Weights of a small GPT-style language model, trained from scratch on English Wikipedia.
Size: 11 layers, width 128, 2 heads of 64, vocabulary 8192, 8.17M parameters.
Architecture: RMSNorm before each block, rotary positions, no biases in attention or MLP, local attention windows, gated attention, a smear gate, short convolutions, learned residual scales, capped logits.
Training: 117M tokens, 8048 steps.
Each number is 50 + 15 x the weight over its row's rms, rounded and kept within 0 to 99. Layers, rows and columns count from 0. The size before them is the row's rms in percent of the matrix's.

# layer 4 MLP down (transposed), 512x128, rms 0.145, rows 326-331, columns 0-127
097:29 76 59 69 45 36 61 41 42 62 51 74 43 61 89 67 60 39 49 77 57 40 57 53 38 66 72 70 39 34 30 40 35 82 49 49 63 37 36 52 30 66 17 44 44 45 62 59 54 27 50 44 85 57 53 57 44 45 52 44 46 10 69 72 33 66 67 36 43 58 38 63 63 65 35 43 45 05 47 36 45 38 61 61 48 26 68 65 63 73 67 45 53 45 76 51 50 34 47 43 62 58 43 59 67 34 43 51 45 29 59 56 42 51 52 64 26 30 63 56 75 60 53 48 27 52 48 36
097:22 27 46 49 58 49 00 57 53 37 45 57 60 26 37 30 45 41 51 64 48 60 44 50 64 40 26 64 38 54 60 57 63 56 29 36 22 31 25 76 60 48 48 52 53 19 50 34 57 70 38 38 32 39 56 42 37 40 41 57 52 44 48 65 56 32 52 42 46 75 34 49 43 53 68 63 56 49 50 64 27 55 27 46 32 37 56 37 07 37 60 50 34 42 59 80 69 78 38 32 49 17 35 21 52 39 54 55 88 68 37 39 50 60 34 43 58 41 56 45 59 35 54 62 37 56 61 49
109:63 58 79 73 56 34 56 45 41 58 66 66 66 41 28 50 41 66 44 54 50 69 51 66 61 56 39 44 56 54 67 47 46 36 52 25 61 76 59 53 51 19 42 56 43 34 44 56 50 41 36 54 15 37 32 22 34 54 56 79 41 59 41 51 48 56 57 49 53 47 77 49 36 32 76 48 08 49 63 79 40 57 25 61 73 43 49 33 61 23 55 54 38 45 55 68 55 46 51 82 48 58 58 39 37 69 74 57 67 31 51 50 66 09 35 42 54 33 34 28 40 44 41 31 32 72 74 50
097:63 46 19 66 27 52 79 62 71 47 37 52 47 32 61 63 49 48 42 30 42 59 57 57 58 61 54 59 30 53 61 57 51 32 73 52 80 43 00 51 47 64 55 56 58 59 54 51 53 47 60 45 55 63 41 65 44 61 40 50 50 38 56 75 22 51 45 18 12 52 52 79 48 47 50 78 61 39 61 50 57 59 53 61 53 37 37 77 32 31 68 51 46 64 65 41 68 71 41 28 46 65 23 51 29 74 81 21 71 43 61 42 39 53 35 21 68 70 50 49 45 58 53 56 35 62 56 60
105:61 52 39 74 50 51 41 64 37 48 62 62 38 21 58 64 15 35 41 50 74 64 34 51 11 50 43 42 72 38 18 54 36 61 46 48 64 74 33 47 40 36 41 35 83 38 23 54 47 71 61 51 48 41 15 54 55 37 51 41 50 63 45 28 47 58 53 48 52 32 28 43 66 45 56 31 32 66 43 26 42 49 32 46 37 07 54 64 31 37 26 43 58 59 40 31 51 31 52 67 39 61 34 62 41 83 40 66 83 37 39 48 47 58 63 52 27 59 51 64 71 57 37 56 64 57 41 49
097:46 51 50 66 56 13 61 36 62 71 19 62 61 30 43 41 55 36 41 31 61 31 59 73 23 46 44 55 56 62 44 33 52 41 45 44 57 49 70 55 66 65 55 30 42 15 64 68 52 60 53 57 49 50 58 39 67 43 91 69 53 63 32 66 32 20 55 61 58 10 73 60 65 42 45 74 49 73 35 63 48 63 76 37 68 62 45 51 49 69 52 40 48 66 51 05 49 44 69 54 47 43 54 35 46 61 65 62 74 52 47 52 84 66 47 44 27 51 48 43 65 72 52 54 62 59 44 50
# layer 4 MLP up, 512x128, rms 0.151, rows 327-331, columns 0-127
095:60 64 88 20 35 50 53 62 57 45 53 64 85 54 41 53 68 53 57 36 42 48 58 43 46 53 52 15 26 36 63 68 60 57 62 41 46 67 53 45 42 47 54 62 43 53 35 31 38 66 56 45 65 65 75 62 44 88 44 46 32 70 73 47 49 27 59 41 65 17 33 54 17 23 73 50 69 52 34 60 51 67 40 51 47 51 75 26 44 42 52 71 60 66 68 47 18 37 44 40 46 53 45 41 27 44 49 42 39 43 64 48 29 72 78 66 64 32 45 53 74 56 42 36 44 29 35 61
106:69 66 30 45 67 51 50 16 37 11 62 23 42 52 62 60 48 68 35 34 50 65 68 34 30 46 65 59 47 47 72 39 56 41 57 25 37 66 54 65 58 39 57 72 30 40 56 62 81 51 59 39 49 41 42 40 55 33 45 49 54 56 41 31 61 31 39 64 43 55 38 58 63 67 28 66 53 28 38 32 54 31 59 45 59 42 70 34 52 83 27 80 35 39 66 62 28 63 55 51 67 54 42 70 69 55 32 31 48 56 64 57 23 39 70 67 42 36 14 63 41 59 53 57 19 36 56 59
099:59 49 65 43 57 68 44 61 48 58 75 28 42 53 77 51 62 62 62 68 51 29 37 51 43 31 50 43 38 67 43 42 28 54 57 55 47 58 68 87 33 28 33 60 62 47 48 33 39 51 49 56 75 94 45 51 65 81 66 27 38 64 65 69 64 74 41 48 60 71 59 58 25 37 43 62 63 56 20 58 71 22 43 20 61 74 54 14 44 38 73 60 40 56 42 52 68 51 70 45 35 42 67 57 35 31 68 31 52 66 52 40 55 42 60 31 58 59 55 68 40 44 29 44 28 58 54 48
107:67 45 72 40 27 42 28 25 41 47 45 40 39 58 70 35 60 50 35 70 53 80 69 50 36 67 60 21 48 35 48 72 56 75 42 73 44 63 84 83 51 46 45 72 29 44 64 64 49 29 62 46 49 37 24 52 76 59 47 69 87 71 68 37 78 21 42 59 76 31 39 59 33 33 45 58 67 55 55 48 73 35 51 79 42 41 28 52 64 51 38 48 59 45 56 52 54 44 49 35 58 38 47 62 50 54 62 36 37 39 60 52 31 70 44 42 71 24 45 63 40 46 53 38 36 35 38 50
096:68 60 53 50 57 38 32 59 40 40 77 59 30 67 34 41 70 59 37 61 34 46 67 16 59 58 54 36 55 56 79 44 52 54 31 52 70 60 38 51 23 64 47 26 44 63 38 39 35 55 48 50 70 13 49 45 33 72 63 45 49 52 37 41 78 49 60 58 53 69 47 45 44 17 42 38 70 44 47 54 49 36 81 60 37 31 45 58 21 43 72 60 81 47 47 68 47 19 49 38 65 49 26 33 44 61 45 05 23 52 54 55 29 62 33 38 69 63 40 51 72 53 29 59 43 57 58 46